Each number is 500 + 40 x the weight over its row's rms, rounded and kept within 0 to 999. Layers, rows and columns count from 0. Numbers have three digits each. The size before them is the row's rms in percent of the matrix's.

# down: layer 8 MLP down (transposed), 1216x448, rms 0.0371, rows 523-597, columns 0-55
# gate: layer 8 MLP gate, 1216x448, rms 0.0471, rows 524-598, columns 0-55
# up: layer 8 MLP up, 1216x448, rms 0.0447, rows 524-598, columns 0-55
down523 112:460561466486451475523504513455439516535453546563529538521516516514503534467513506421553545519554497458489508553516540523551520522439455460575428507501564511533452493487
gate524 097:508499486525544474487568476518462557488509457447447540479508504538570536440514493504487501510504494496517530549516440466517549556443507447464482529471538480520534567507
up524 093:529516467504549539469521522472466512511485481485549455555479522474557481479510515496582511496528563466474548551514455477504510517482493447558513518576481417549492477494
down524 103:422514553548557509436441531551406473501539541479471496477471583493585445520544480498565439559481604525542526474510502463490508516439458453499518497581531489559515441503
gate525 104:487518530427453450443511485464573484545475540476503546482445540530556604555485582517400483478584507516458504505549576480498470475480482571502485492503497534471473563487
up525 097:513527528410590512500490487574513470429474524520468530499557454460479503504443474501501519491486528532577533464555514567533493592578490461508593490451592519439496476470
down525 103:581465510437512457468478571477462561518448472440465464507489544549483523511515529514490544413484515470578573516468498521491462481506469514413497504517514479420513474541
gate526 101:518423567507487461546552499448518530463438542444492470466477484463518456488523498510485531502473542531489490505480482449537513510534425514487510566554450444457550460611
up526 101:448480494433546535461547523500458466482458447517471537523572527516524531527525499519479499505491563504505546451573508493539464489501415511499445539566504498568513499515
down526 106:473570516446552518514456592468467468480494479516461556544486458521512489562524493481441489522509517509499550401548461534550509497497465465430462485447510506516512466552
gate527 103:558446567525478538508390554411459513438456510449432532536496492467462535483471502512492554501474490453583523484491509445547557467526571473443488461467461552477485547526
up527 104:518371483542515421456548487502495384501552469577535559462401501514458578458539516507480502508460490433448545599536449555478484485499432441520442522491517466494500456463
down527 104:489479474507561511522449523455504564547519552444451456519487482522476493527454520504516468492529572496527525458520498483452533543563480484504565539439545459555455546525
gate528 107:492565446438463496573467448528589467524568462490528462488529495556529545482508530471504521539502500523540382468569468540480509500423506534558586531570486559527470538540
up528 119:498449541508487475458492585501428440426467571495537443528529472504552445483491439497451461473509515434538550460494566443482515492483481490473464492443531427494534427515
down528 074:485514503508484459434501622519518503437485520514483480509499428507503495477491495516535493529504491453480468440510503498475515487497484506525470465528512511513550497562
gate529 104:539528437499458477496436505506457541539414494514525547467439482502482458511511512562532528473521551466478505551465491580466412520446448569451520486584481425560599522493
up529 105:505476471492556525527506529505444508521524497525434460506488532538535522546523502464408508538453516489497501504488529452471514579496474463463495478453571421498458478473
down529 109:488573515509502474498502553478499603540542584486417592469497488500478422572487522487552507493478495553514506526495493497562530540542425523525454524560484511437463516463
gate530 087:526455475503556501512475481486509486461481527475440500512500464597530462506444532443526522510493513467459471545541539513504513538500486547516451503506523496523558462428
up530 088:531478541554504512592471509507527577494451480557501498503539486522436476479510532413532464457515491487443468496535453462505549563457501472502489538457562517555538453427
down530 094:451485513508462482537521511469541557509514419507532505499504492476547486489520544561483440545469433501447446438477511539560367502480500469562520469517539508494488506505
gate531 092:532478447539547505522440466497534442483534430433564474475489526477440557575501457444507475487434506497490533435502511530478434470510494503531545509562502433510458432501
up531 096:512529483479477499484477545551469518426469555524492431521455537491508413444452531491468452502536518524476440455510567495561545468513535472522476544374442474463506473498
down531 099:482606476533435535422487507495476520572531506498475398482513440562474516529463525512516508599529422532497511506452518497534505508468553575584515535585491499561553499492
gate532 093:429477485524524558527479491606485499447466494534532461566490565486513520540518485483499546442512526566489509572488529559463503494449510437554433521503499465479549514557
up532 098:425465465450446522523460483525552450478550449515540500500519498509475574571468448511453510494477432467539543543517481486498509493447492426509534579397428543485551551595
down532 098:439500520557516514517508469464496486561500512517498534506460500515457516458514499472526508471563456522531533478573457462481506574470501475528540474566511454532579498511
gate533 104:514449542537481505495556472551515466491462458564544541510409517488464506491537557511550503500508419491539475585497558483517456505589473423561516471520542530511509541533
up533 100:569614432548517492521557487512467522521533523492501452547513557409501549535440485534531522518490488554492491519468497502526447367497452501479467482434560544465498532498
down533 103:506529468580509514526513541528567575494447438476521521541422505521430450494507516562581501584520466488470510565504529522514432493523528542478504492457524542550585480456
gate534 094:459485453467543529486444504482519513542537492478469534567520451584547499460502550574450450526437576553611534444514502449560572487531508501609428472522499512495496550490
up534 100:563537420550434399538442528448479508483443537466478536525498477466490505493406475561500552549450613565499463534501542456479498492489519558550464412553479543574494488492
down534 101:472533437554504530532441476564587523519552526474542500547530533484508488451467460485474560539486458514482500505528480451520525534458461499430444394534515526532473458474
gate535 110:490520535511561506490539472545494496457524548512521468556507462480542472493531520444505496530478538566506460547490546435417481556511495521498566422443547440450447503393
up535 107:584423599522493462513512484454487499430463497489480440465512517467570508476426515464511557459462485523541495529571516573522409493512570512558470544515528467483534566546
down535 112:501496550543503523532541565539523481490499499480501514473425513420522435515511467543502544541435541518523476518491487585524451507483519464512488574578439520472490494513
gate536 109:462443477570478492515479468510573457577464522504554474504494551530544560538514459465417522479534431554427492488503572508473450504485483599470497441524554456519443570516
up536 104:513545527447537493561469515493538451610472442561547463489458500468525438645499574506500506469403556526532520504557537551405544502561470486518575497537493453564508433495
down536 106:444512555484397447519543452552499522466548486440526494508485519520505500436562509526436517536485451491492557518555486496524483434502509513507495457492407508549426442504
gate537 098:454541528403573469550490468507429548575504543439496462525535538506574516520537496497445472463524449501504488488476449501519480423425473546452556493451529504487529481531
up537 097:528459514503501544481509466536529516504460464529434506494513482469509431440483486518524583483411518488518500502560539546466498559592598517498477452473469416464523540468
down537 102:436519523452509505485532522484451505518450501485498444517573481494491536512621515441424511512432550479564464557441485506508495407454504485511505488462569460503440559573
gate538 106:573509506513489509487480484439561512515470528486458509484473489508459482472450517492528527496521474449453573552568497459508488468432556520513505494485518512541540513472
up538 106:490535503450566607531404549488522494453459502473458503505581528528573545534528460507516487484601529562534487443544428517492542528506466468449501441463562472479487469526
down538 113:540508493486524522487484538493495476445451449466561436470458554448481536552564585548431456549505593555528462457492500497548501490560491470474455476421563558523537580468
gate539 089:570429507485559482591493526516488547516480480541438515488494518481552521490470520429468505516521543436499584454477507518548425524456475521483488526477571481515477533529
up539 092:549549500473525449470554466498481491526592430482465558418454520518463445493539569537532475512543538536491487444464476511521496499488490438563535474538435458508491511473
down539 089:569499556495514500461544598496476503506451437573472479478517537567472522540527485479493487496480451507463560444461478539512515460527506594514462536496592561450485509503
gate540 122:456498492468478580497443372560525463555528519505450527476500531514546539582496563465493450582547524481507493530546500526579504490570491501580486549505550531474583567530
up540 105:558456545549501505537575500395480469507464541573499509464439487517538523497510552456519477504493577517492483489460501441509540513520441468601491569506475469538406538481
down540 111:493437525526535477486513483453487438508496497469569433526489465497486477518478521461525550548497520446561505453523517453499445495528551478522458508430507476486437484515
gate541 089:515472461443566550432545479546500519519500440453480529422489541544529507481493593521442452575569549489534503511479457434516533489490515442490519498485425463545588533543
up541 097:477527499571499453514528509508441491502499538584542583448450469419532479471475604493436466469502409460512421485516557539464483487540509437486494440471550442428498573516
down541 093:425529515517586485451483498552501490514468514521485570503492523521485528485545487523571417509497480438421471494547510473510535488474472453531466526388454508455469474509
gate542 094:507540511462507439406507514537494509456440567472531457522426502519522525546488585445455518472513449448523504565524480539479396543519447530535413550488540576497493526543
up542 096:541530523496437496488563542466501548478442536474572473517493508580510500482486471503444558447514463458466483545539490432485536470510518502558463501482484537532449503550
down542 100:434509465476506510504523514448518465477409513500519527527450483411522513550462493500472516509516466564492487557552532480531476462458500535519524525453452409435460556463
gate543 112:512440414456473437573508502594475477470518457462462407488477582547495426520492441439483535458524527471536469489487543417440472463469492514493460524471479558498514494537
up543 117:563495454458434449541579508595491510498439549536475474522480478559506465555504534485462451529447476515544469532528514503431463519444437525491503549459518600528514481487
down543 092:429484515527461413499386521523578475494510449538489493583459592499538437491454548513495505556433480475413522495464509524525511518541506479555519472552572578494491553540
gate544 121:481483481482509528444478455548469506485512525499422462445570469513484484484510520417484460468518490464507498558547575517443491500626474478487510511523500466492543559492
up544 109:517545479451501502464498505510484497442510565453443481511481484487504499535466481524498464601541545573552507532535527514496447520486564489513495478516565486470458512467
down544 115:437514515466525464461493521540556466486530487427500479526538562435488499491453430503528460544571571503490512477488505473503440529518475531588544502478510498518446488493
gate545 097:591521492498515562458499510449487510573487468514494506539491510480470525523474571521488542462563496514534478486476492483522425527501490495544471520501530527452609485585
up545 098:549527487481507495484486541605488512500478485522527509525510487528441488525449437516455595491508501488486479521535562476506465493459534481512528451520452538452490517493
down545 102:421434445475471490467396520507562523500555529407441534515462556516505532520450491514459488571484519477463561553532523478506473465532536417515554504531538525515451445501
gate546 082:503472460467524437483524453511492535569526487530428518534507455440492551468529457552419604503559500498515466522535560475505496515443494520474509527547518515497557490547
up546 093:615587491578484469485461514442511464546484530543527511533460491490470475455486485588525559480521530405458473479532463507493474510452460455408480485529560520446557548537
down546 085:523530488540521387417438463533528404522505555533504455437482466470493496482454450462527480539494495437514514455504466472445433517461510477502462501502512512486551560506
gate547 079:560439474473470457431496522514424576508416533539496494445515484553462521508441547485405509513533459538459461464523550485506480489540553462521508455436507425563475491470
up547 094:482573463512570497565478518588561381525527495494502542525507522481523458484491570463570505539508494519558547499515460569520497425467456552515481478585462501511545531554
down547 092:452483483575558534476499502509498436483490486511409466483510528549552493518468547492449530508534509557511513471504532568580533482551482546442537484471515447500614563538
gate548 109:552504517555476480477496527570466574495464534472496549463525467442481544456482547464491492490528536503517486466511481442502508541507532492516504512534512497523555552505
up548 103:502540503553545507577476506431527504513504492422525400509540491541450440524571540472487549463471496601528549463512521506507525575489514491417552503516485490464524565446
down548 109:525539475485503494498493468524462516492491491451468506526450474520496443532531484502473525464491522479534501541589466501451541573460478483461558458514530486491465443510
gate549 089:525493515491481648471448498456445475533566560476529448442493488521505491484441546461436426515484488472501550442566466474434558441542488515544467530460470541492501470455
up549 091:507539547513548475515494563543533530521528448512518461480442477498443494540546456525452568461524454522547437496529442496555526493522443552556572524484520451497518492459
down549 092:598566478508486485476486491503486486449584432510508498387555503459452555557501515528446444459456407499496496579507502514462513539487486525489500477448516575467597519525
gate550 092:460530526457516514500576427469530484542487551480507456563502547513457478446503498451448479506458485485519473463541435562441520455563577549469469462397513517501501507440
up550 097:495516488486501542445585567488475475444580456428548520529504433513479521453435531549448421490493501465554462427484560461481542581446509566504496576540432414477548452426
down550 080:490489543505478508494574507535507477468466432461472474542451521509447485471477463550511434503455505447517517519436548507476524550516492515524529488515504494527528440580
gate551 084:507498434499561450527477535506516445537563512515490556506455505498445460543533526574526498492508476503538505559542495466512458475491416542490475524548504499510506530458
up551 089:523547543518480573354548491560472539416440526495521501461515532530527525490439525399412444489553489553442529508543545485555487489534555475514472441516528531521520420490
down551 096:422485543533545546443533413588424436445446596575529474466555445537466488481430528397516511459507514509480433530511511521517560463519503485477495489517490453571556501458
gate552 115:521498524473546459479510445510508532504503556503425516501517522444454515453525517556432524528546456474532543515467567431503524496495530472494480508537524522423480504495
up552 104:556412490532479513543493519490527417477576494530556513488491510460478549422509530531477522549547461516458437489455509533466479476473523489465417552547484474475476482469
down552 114:490427489517486481476505459563485543455544521490417463476600537526489524508540531500554477575514516517485461585489479533575448502491503578435527491533524532493507425447
gate553 097:525533498542458452520495488601524509507545468562483464510557506582471490504480440451438548526532542513478505496515474506533551521565454517538521543508564453508559523557
up553 100:476528536499450510508530465558493493538456523522500458472571586548479472559485424522485482488510569490528495508519478512495534484599546542409524510479493450478522505525
down553 100:477547447538416506447506492464533476537450510579496408502526571466489547530470442564550447491483501469466530433501487446501486530498506543434475516520560551524522520507
gate554 085:465544471581464479457481456495467439518551458461562523418555453435500492516478515550448522481518486501477442504554454526493463521521490555452445570546501505538565532518
up554 091:456454542472491518498476490451521636530508531505524443524538506499562527484472512464451474484544510517490486521498492431575483435520497425538483463539560500596486501575
down554 090:519479511562548514458501531506498454492521509446491493450532531581445472511502451484551500458481548469529490495490511502444516530545601397535520486538399489460514504453
gate555 103:451517479522402514575543502489514497495503525479560497489533516485521520487481480535543502534476573508479436441534518516500540390524560554533546486479558440549502546550
up555 103:510498520532485499540427512461512521523477430438483416611396489514511538462466539548536493421449464452535517449437483522451542530477470558472487461494495550510518491462
down555 101:522483504508575453552433545548538556534476412571544519545517488489582482518477559495506444519477543483480488506545513543577509539515474515547514530531480477571465478570
gate556 084:503477505503539498462490500601479486525484547554413445440525466479557552529387468470426474452542513503447455530496523470561525568563459530477448546493455574475507438509
up556 085:542484537446515541519433572546526523477468538511485416491533460467454532540445480457455478524535506451467475463524429515527487542467487477523506571446511552449479436535
down556 092:512537533445451481504485533501542548432559498466519436553511427497440579483534500470439458524485473531497520513443494514541530452501523468474564549461491522438482456531
gate557 107:480514504561460551540531501516501586465461547474441504487511475478567473481585504509487450524520487518507480499537516487555454512467450496464538518515474497569473511489
up557 107:516573411541522501530547477543507459466487504476417532587529558513516532506546458467412537507506476560502582526499495519410514481420530543546585495493529506489555513495
down557 105:563519457527499458543509459450461517460521494476476533412510521487498476415512519494514544456472541558514497431454461510470439526522470478545535523478565500492487513468
gate558 121:480463513520493583546458503535442494488552496547557522476509452491530489505544563468436535463492526566526507537531433471492505579507516570466503502450481509484513555487
up558 107:510545504542474458524467510485521520470441545467506528528533583548499486444487436467468461431571478473454458504488500418488536513472525573524492501448512423479459468537
down558 112:476507477477490531559522560512537444487533543496540503489497455482611452514410562490477507467460531506504481573495483534512470480534537577499566574523490448508494513571
gate559 085:556469499536516479496469438495441452501449459564544452516536571511464555479492515506439486459558545518499442526471509482467529542518532494503463500462534493501472514516
up559 091:479538448508574517535504510462527471579521510465446514507476497534550498459546508432531477557519503505506501488473518522467543475483510594553522554512514535529538453442
down559 095:498529556531474546477574529532463468488518478485492469522412491552506492540494469492525532564521515520535434540481486575584546498535499574455517482486436506495577518494
gate560 106:482399512528494565504576491461438484543468533488508512472534534473469552555571491464475510450559504484527511524506504517445459482459491570563488502526472437535511505511
up560 105:582505483457517544468587544465462447508540550509471433490524487480533533524578544466488488509476506489532460499493481583548554486466452448506537458541502440564472541479
down560 110:557467459445524522537600512420570565458436474498490475522476514504456508496546455467506580487543502495536550478533514455487554485528497513516527487537528525608552467388
gate561 102:497530502522466482462597540553541498453516491461477389451520448534484475486470558506552439487517539483503504562537540422558465475598489537486562415485536527442437541482
up561 098:492525486451511540542433457476540553488533470483460539557481495602502522485508465483506477481482443525459531428497465553481493499491479482496470485569463598452477405531
down561 104:463513510536583492493432523557450489566562417470403591457566489492469497568469509492495507452482485462552460494517513582520422490476512528513456498530464477461546488528
gate562 090:492505503556550538446566497492491428509528510520528454538467483474457526511550548523496486436501576504552555503441548449591447485538455522504484489512481554436495561504
up562 091:446514440514515549485468496646517503503543494553520514460524520446533467482436526464529514591511458491438494487550504466485528540555538454473536461459524503533487490487
down562 095:468547464554527529492511461604497466522540508489469508424521464502584436481504555469520502561580592521501395571468528516501543489491485524455543483544488467508528536485
gate563 093:493511478521465508532503531560489536383506536493432442527479469462451479560448450452578549434488531437510538524442477457547501524543506500489511478517525506523440496552
up563 099:558486471498506481490518486527489465457539623467478488472504464443404520571522556524551588406505502418524472557513519533552472459525405486528503514426500444511549623551
down563 103:482459556508511472463537488458506577591548443504496561494474523474553474434505438501501539574584425482544503455592426522460532514528482508563493521549536458544477485572
gate564 082:479521493499455509502489506461558526513483469520514494448542513455480472478500503475517499536516505411468424507540547492512526531460528486530591431444569525509472474561
up564 090:445508514521554562540532507604458556518475509558542579481515505556486472464554583514497551514516522544534490523458428467482500485576514487590484504475531487465477532535
down564 083:483455451442478555569472469539506497479470433512557554587509523473480478401542491516463445527521468529452488523488477477582557545512492521516529486467521502510524506436
gate565 092:472523480557503541521462481539469549585482463583501556526457495502485572548467507511568554525509517528434513535459467445532503512561437420443528455560488517505434571495
up565 099:538563496509492484481551535464492541538569490487429476490485523494492502406547474515530493466503564538450485495525568459454495462478539494540467585420507513517482515457
down565 096:446448391464488484479518516467465540440462519508531430476552495510543510435481573435496576460454450500479470492479510437491499507484469507536506460464563536483541551519
gate566 082:514508550471504515565500510492499498507496456459461545511490502493504484561351522495563509471497528505510519501527503445517476473498513538489478501476504527495556450475
up566 093:501481516448482428544484500561513542533501551472495462497546476494485490532512512501496475510472505502494543475562543499488518546483483478585472435579477475553510504569
down566 083:522474577508502530551465432383490515525476508527485513471503512490595506453480492502545508480496534562511474448477549500533522563470488495475454540484546449545473472486
gate567 119:561461476534501474471557486546518438483513476497522506616502457521505438525484552560449464505534497495614502530513517549555483453439447487527449507481541514468556524427
up567 111:429526502511539506509546541463503540539433474533467454474534533443487485425524513457491491538515494465436460526507500489509479419443482541518453499492482563461455469538
down567 114:514521493472550550377485516509528512476541482491530476487486474481494556496471473522521531596492554417459495466505578508473500522510537443548505520539490416555484532557
gate568 080:554521503492515518489482451465521478550437571511488530561534524510491483537434545471474535542479530432525415518596496506549515474548456506420502447493464584561474498487
up568 094:523540515497467488509466502469515554477521464498449482609539463567426504529430515547538484530496529461480503556521441546591496474488478472489474465547454530535458474506
down568 092:548533520453468496509518516457501466490522510475525468500539438483492487469553445567450522532381476441513504471420478459526416526382482527519447494502502517442506519480
gate569 099:526484447468498552490471524451488578555544482543490556568487539559499484534473472486447530495496516457517560533532497512466444499506553505498488513472479483471445446545
up569 107:477505510478428515493480524471438489519512487556504454570494539459508463465525524510511502399478466543519441524572528416406423467509462504484478474457515494490530486433
down569 095:456532478523430551499449491519485466534536513532568503489464498505507483482523470513466506528520455603492549525492519493504466443505511475542476521576510519527521493506
gate570 109:485480518535547493482507503481544520498544440475521427514492479493550512523513488527520468509501500495535459497472506476543502489473553503454477559460552526454512517577
up570 102:515490461545442504485456484482546504465487506505545476578481469559524459490528462501438439564444537507476552523560431450542493563465445552552462533422576503600567565535
down570 108:490450541456556484517424489511571516483405473538487479539442559493477562498531554449541525559472479518499456487488542560518480511490469468484489496469493400481519407511
gate571 111:436540510501461530436486503483523433465499432516434514539509469466530474378484588521506511531594494507481550508559580473472414469503483484555523518514498443462529588519
up571 108:522446486377490448458546467548518569521485556530533497570452505542466546503513493423517468530528490523407493485560458491458420489508514494530470544458555492441465555425
down571 114:510463407523481516490496488560501501480527467409481554445512476432561467458466445485488495502516469463507565508489565529527509536571568496517581536533510475451506546502
gate572 107:468498501437480514584498498472507503423519505493521473515507460552517502506510564500452509507519481506507514492511589560499493492470466565507485449514503449508485548572
up572 102:506407518533467462446393535504527465527554601543483545495588537513508569439547461452508510475476477512496506539527516440416503503545567494474548550451481612498493452478
down572 101:465511445472479408519398548533457390543485473511511492552491555521468522472512457469482489534473461508479503509477456425463567460517437528481526488497498479394468534508
gate573 103:564532517524490490409478478486547475516569489395517541481571426542482502520438539428469531521484502524466487553497505561559464527499482478469577535562509574487531449479
up573 107:454505440482424426512480536449437527497430558574534532485412511455485514486484545466489454503487517534460472490443514408534475512424439486481449485440508451523516539561
down573 103:515480519525585497554434521444476529476490539446490472520532510524510491544464496468454462540487575532516523466539475504486513491536492503492543448558526540558565522542
gate574 096:495472497483525532544484451500460505517409448370443569496503531576480510523497498417460486515566485494504467593542442466513525499479452435526505484519527512473496505529
up574 102:417487420506490354519459493454483478463450506479511562530512515483470479526491514486530527527462522511531519476564495476430561463526551533501496520543438523516513536516
down574 099:527467533489490466532483487550546554494483487467529509478501519536495454506478530515523470510524495476442524574499511547501467450471518561489489459481491505500474488546
gate575 116:518555548521459474538519490524532494476470537532451517504548484507483497535460516436462551435538569467507450531591533454486461526586530440508534539505602460508603528459
up575 106:519426479516517458470478513584515468491504500507533523468458499504559543380497448543581497544510446520462479538481437515502563444464438482505480464545426517576543526493
down575 102:520511431528556493568510490503446459554557492484567417486502470565523508478549462511555461507512520455491530480489503507443645528530447447500469476546494471471481428484
gate576 110:503522516509510479522489437530517476494495574432450491501459515507451575537443489495545543545551478498513506462531482565434499611492480432468546486476530504470522520548
up576 110:487545484584427480447516476520475500471439530526483476464510484460527468504488494569551494499488539455480524491429495403486438475537503559524491417463506540463483519473
down576 108:512542547527430511508469432461532531465531538547445495507441537495472602562504440549478483473492488493565561548481482499430538506535442495499447492526519512466551451477
gate577 105:567523445513472515506507488493478518523518488536504551538554459446485556541529511561456557472473503588528532531503540545439517459542461544550507492495532503469539507422
up577 105:459482491497529562517463451493495548505457552510551433525535480505490470493455473454549515520455537491577517457446543484520503556487482429452548496445558479467490544498
down577 112:493582483447522509432507456512562583546473556469553507502557449508558511462476595554472530539453464464503556545475566525488438521516563492518495501543475530517499452495
gate578 083:542537499479531535468564463480378467527434554450458574511503574495575505564517538512485583488503499514461471485499530447605470527494483479504468469517523462505544544467
up578 081:443479521519432493496550483468494419471510557416546453487470563508482542516485480549500488480510424479440466472428425555449460468496481544511469477484520458499477453485
down578 086:506557478482476464505489534522487527473537465507490497510556551486509477518487479511519460504456474435562547507480491500431476494484493508504520463524474500417465504451
gate579 105:505556507507478456505447475469485513454472619419461535530488528472516560489532512469480500479467542527499457544545496472553523474516470533477429508495479497452462532527
up579 100:465425583462502516453502470501515506510559474495551554477557431544536531507479492550485475516515429519443467493528585561410490516543488541505566515475554561507579483490
down579 099:536464510504509503510425521450470507501490487440562510534453534465607481510526584492515398501494464503497483507540455480575501459441611546549487550479448495503520494512
gate580 111:506543554520488567524591549493484488527470511512506513568487432475500433527371513502442494521515519519492538517550466513540479548555456490450483492415469482520466507517
up580 113:548475487497478446466502537508471522507467585518506538476562478451565494457538451494506461490552475497484472504550500534429477522491502488572477505442456513458548553409
down580 115:520498476530476470499422585498486541522544532498465504513461507436522489499537528465507529494493506489542531463465409480459528531492496517505461595408549451511480488521
gate581 101:496460491420478581485454455471444409500498479508535544583537522463511481591510534496463445619495505469436502465505532514537467463478566601493475499533480530457503583473
up581 108:543405496523505522560505509585512510470463548519520424546443466447487508522533515448462535598498512516535498568482489489516482503417544520504432521464501470420394527474
down581 098:500429487540510492506591451485457559511535529488466542534584487484550524520434507480472516418498517491498481565497456454559512595516532494496517495460478490561495478499
gate582 101:590485518483499586485518493544553536553498501524532456532501509528484537544513497496424475486497569498541539478500540491511474514486555492438464531430480492497437539447
up582 104:544442533539471517471506474452559573498459516551476454521485480474526444534533505488458556414501458503501460466529564524526463509509597557519476513482500499526479534419
down582 107:474544532492453517423527406504590524484493451486585468520369482425531489545440478546455452547497459545484534462457506474472518442506479499483437516476496448521530480509
gate583 097:536473440436481530530566511417503480596486478475538495544426459489475546425555534560580522472533563528522507429501528428470520505446528533489486489505545514467452456499
up583 101:546576479503436527432503554489520525412461484504516490495546481421499465532543445514455540442498492461542453457579466490528443534537503446453451510453481487485539541470
down583 084:461472540517475517447498481521473499476471500518480504480479458475503472487517519509518484513533515564437484457554538534554423467532526537463472558458408528506480548503
gate584 102:501498503504495485529551491352476544536448496476511467509466479536562460563540495459481587469529455487485431485571405489509446530520497511542475481534581423500561456548
up584 107:467524490490581495530456526472552496542586492489514435563440482544505448511494535512479500456444520510531491464532462557513480500551500523417547470489557500494582446447
down584 113:435464513484509579496530525495471453535424457532490551513549509511535551460440478520487545524513508581512464513455493536561474464540441527491461539476495484422490468525
gate585 106:512492550469508472478459539533495480515454521488546507487448574527468475567551492484494442514456512512460475452484522414448459548467484499476522478472529421477466492550
up585 104:546512472445599554517453460503488487504528463484529381575504506523532448501521506548496533529509505563559473531581550528534528469507554528558493498506488542541468492495
down585 106:530574449479505547455491457552489542466503487531452480494456428496458455521515464581483515479534460480474507503547492534471558489510450476526437381483457528509486455423
gate586 084:541569491523576484502510475545463488538468500488454460538518487498487506561415535534497505485539535501501506484467489456543531467542405486538507530541457556499504455475
up586 085:495457527487473531514573461485484494442492501471468603524498548512550499438513532422460522506572510535509468524549574518508510563479504547505434432494566492503543532516
down586 092:508470510459521475476599520499496450449546404478503485511488487474497470522546543460489466544520577536479480602520515513523461457527477551501485516418475534561578511426
gate587 116:466455401457494549547495521509512445480469546451571372523425491462514504482520433506498506527506543530514533556459536456550545466466474563513522489431502474459507517504
up587 107:493500501480494482470541475574534494473558544549452582440408463477467539543492484479534567499531583451443485485460460511583592500501630482485545513533439500535501515533
down587 110:491560514544477549555552508510468505449568451425496526546498481534422447479518569510483538465463487544526466435471498441503557478422468538533488460509539449432566486474
gate588 084:503447589491535472504529432529428514491554437458477450421582545525491486544573542478476488493472527523437522426512495527494448470532541517520554493493512444425543521451
up588 094:453473503491511409514492452485444488445523491491492500453524478442506549503562547529465541463475483521469487473512486498521422448445539546457490528483562444521514552523
down588 082:494449514511463523466490490455466586495508522476570456492495576515476497497513511504470539545490437588427509455527541545569519506554522461530485602470519452495477526542
gate589 096:493540500525457537542526533506461492562449470578492534459506617461576501510422521560546560497534453497447467518528469477455525526503511398465481460499503520440441567480
up589 096:470561502490501501464445521534514553485488438514453460471468566493520463522511510486510504531481529532495485428508486460454572467526505464506491473534512506462538556487
down589 100:464462447566486490528553501520547503463527525511484486522535518507531481539501473493498523562451484524524488441442504438515540521519451591558555468506504492468498529498
gate590 088:528517522550493517532502511502444518460411534474552551549487494454522427399477489517543473531505540562503537431454511559464552507569587532467503502452503493499491523452
up590 089:457482503496497485466502537604517515575497458432529496504506604531492488478515526459460487450491525507526517594454463538490480478488478506492538479510507457498455508365
down590 092:516527501446512476448507533533436470483489460470475410531552422549483570604488575466618503462481486441511569436540522414487516523507426488551458443447500496441485484525
gate591 103:503527485445461529440482459528566512481561517475522568531408550454452557444502578610552512522547452490470595525533473504472490486482525573453478534564466551566518510482
up591 108:468462518417492519438549508447510475470545540507532464500537490558475462518491394523548484434457486506487434515510542480474498498496479513487514489506491537408488491447
down591 096:458558505441480490478481470509468416500541557499506534508465489430543528484499441481480510481482488539474570607531539497504535513535524576508471496549534515511531524415
gate592 093:452545515551535494492503494517485478472528493524547453522561520524524546498487571551422547546533546539481505472486468454501527526454507453418533541515466497536531564419
up592 095:430570443494577511531519519517465444480516544536552483471472564509478507477478433480513499470505512527513480445524452488542466560506528494460491540503504461487422429496
down592 093:514439447506452468481480457478624515463564566532511450409481513501550584476416482551528407538484471539488525503479497567440489575431502493576525525534548502484469493536
gate593 086:487586536507522451506539430526513426581542520547532593472474508546544509507504506470540586510533483509496503515499403500491479529444521491475498508547525478489459554513
up593 095:416539494510455513533539459543583466498463558503524545515527536496552547503518434544537475579493537496440460496544480585494511458574527534453527480538477465521468493476
down593 075:518504560555505563495504409466577518477505514522543514553504510569514521476561510575519501513557495505482551444526441479508551543510539514478488515497532532503499480461
gate594 119:511538462549480530421502470557448503512564456510449513449480482544516514544520553479525521546574514568470518509519486510474536526488449494448543516528497476483454483467
up594 110:540518559537511501376421477530558454545431514495517461483519563492543451505419464484505468588552561533504443444577472472498518482500530518457498479481530528548530471598
down594 113:505524547470479502494521522486512495505477455455489503492534458500526467497514495559519439513513592477473531507526541489493441519557523441464442575562489504498534519529
gate595 098:505610545498504564485544422534483437540517540437485493519516552437505521516505513448444538504569496589530504513559442590491493626451490554498535532469569505534486508529
up595 104:468522550433497578516508479509474500498514512499515471518478522460527513495483498480491561464505476551565537459512452489500548540463539518467542559477607511498475458568
down595 066:424492505505466507470536414510523446496474495517584465562469599458544502489477509578475495503467475490540524472502507517525544503478486512496523518450572479453405431557
gate596 107:498497534517553479504494520541498519554510504487522454501549446489487492470434497473400484438499536549511548458493470542457561493501466456470507425516455499557564501461
up596 108:453580442493484469466579497483480483469507510472465431557533535502546529500535521526516533459486453523528445506449532509512542478506489543489516584530447432467407459472
down596 109:502663522452549534424495543531559439539555445460508502512524522437534529470531502488483506485454484545474516494508463508483521515550443531481458499451459477511591495441
gate597 110:559495513493489510504499514515534470570513509540508456531485545471495501492547589449560524530500496470480593499448549507564524493510490528510494521532439485508502523526
up597 114:455489584499557571546589511475474509597524502564515444535493516441535495514541560561527555514524458496464520527466459553497503466474494467476464577515495558543511501524
down597 110:548443532548477474487525459519489542581450379559503489466504539464464521484458532513522493497508437500529503549506444469524478459595584530471488469446459512538454521529
gate598 114:530508502508621557528471502533460477563494494450476517457544445456466477508538535488430529521500526483595497512545473595483527536553534596480583519495510546490517572456
up598 110:510490490414508470598436496482504584502441539468480527524456445468527421574484441560531539480467579428489511616480502422480512539463502576458506451417477546506525500522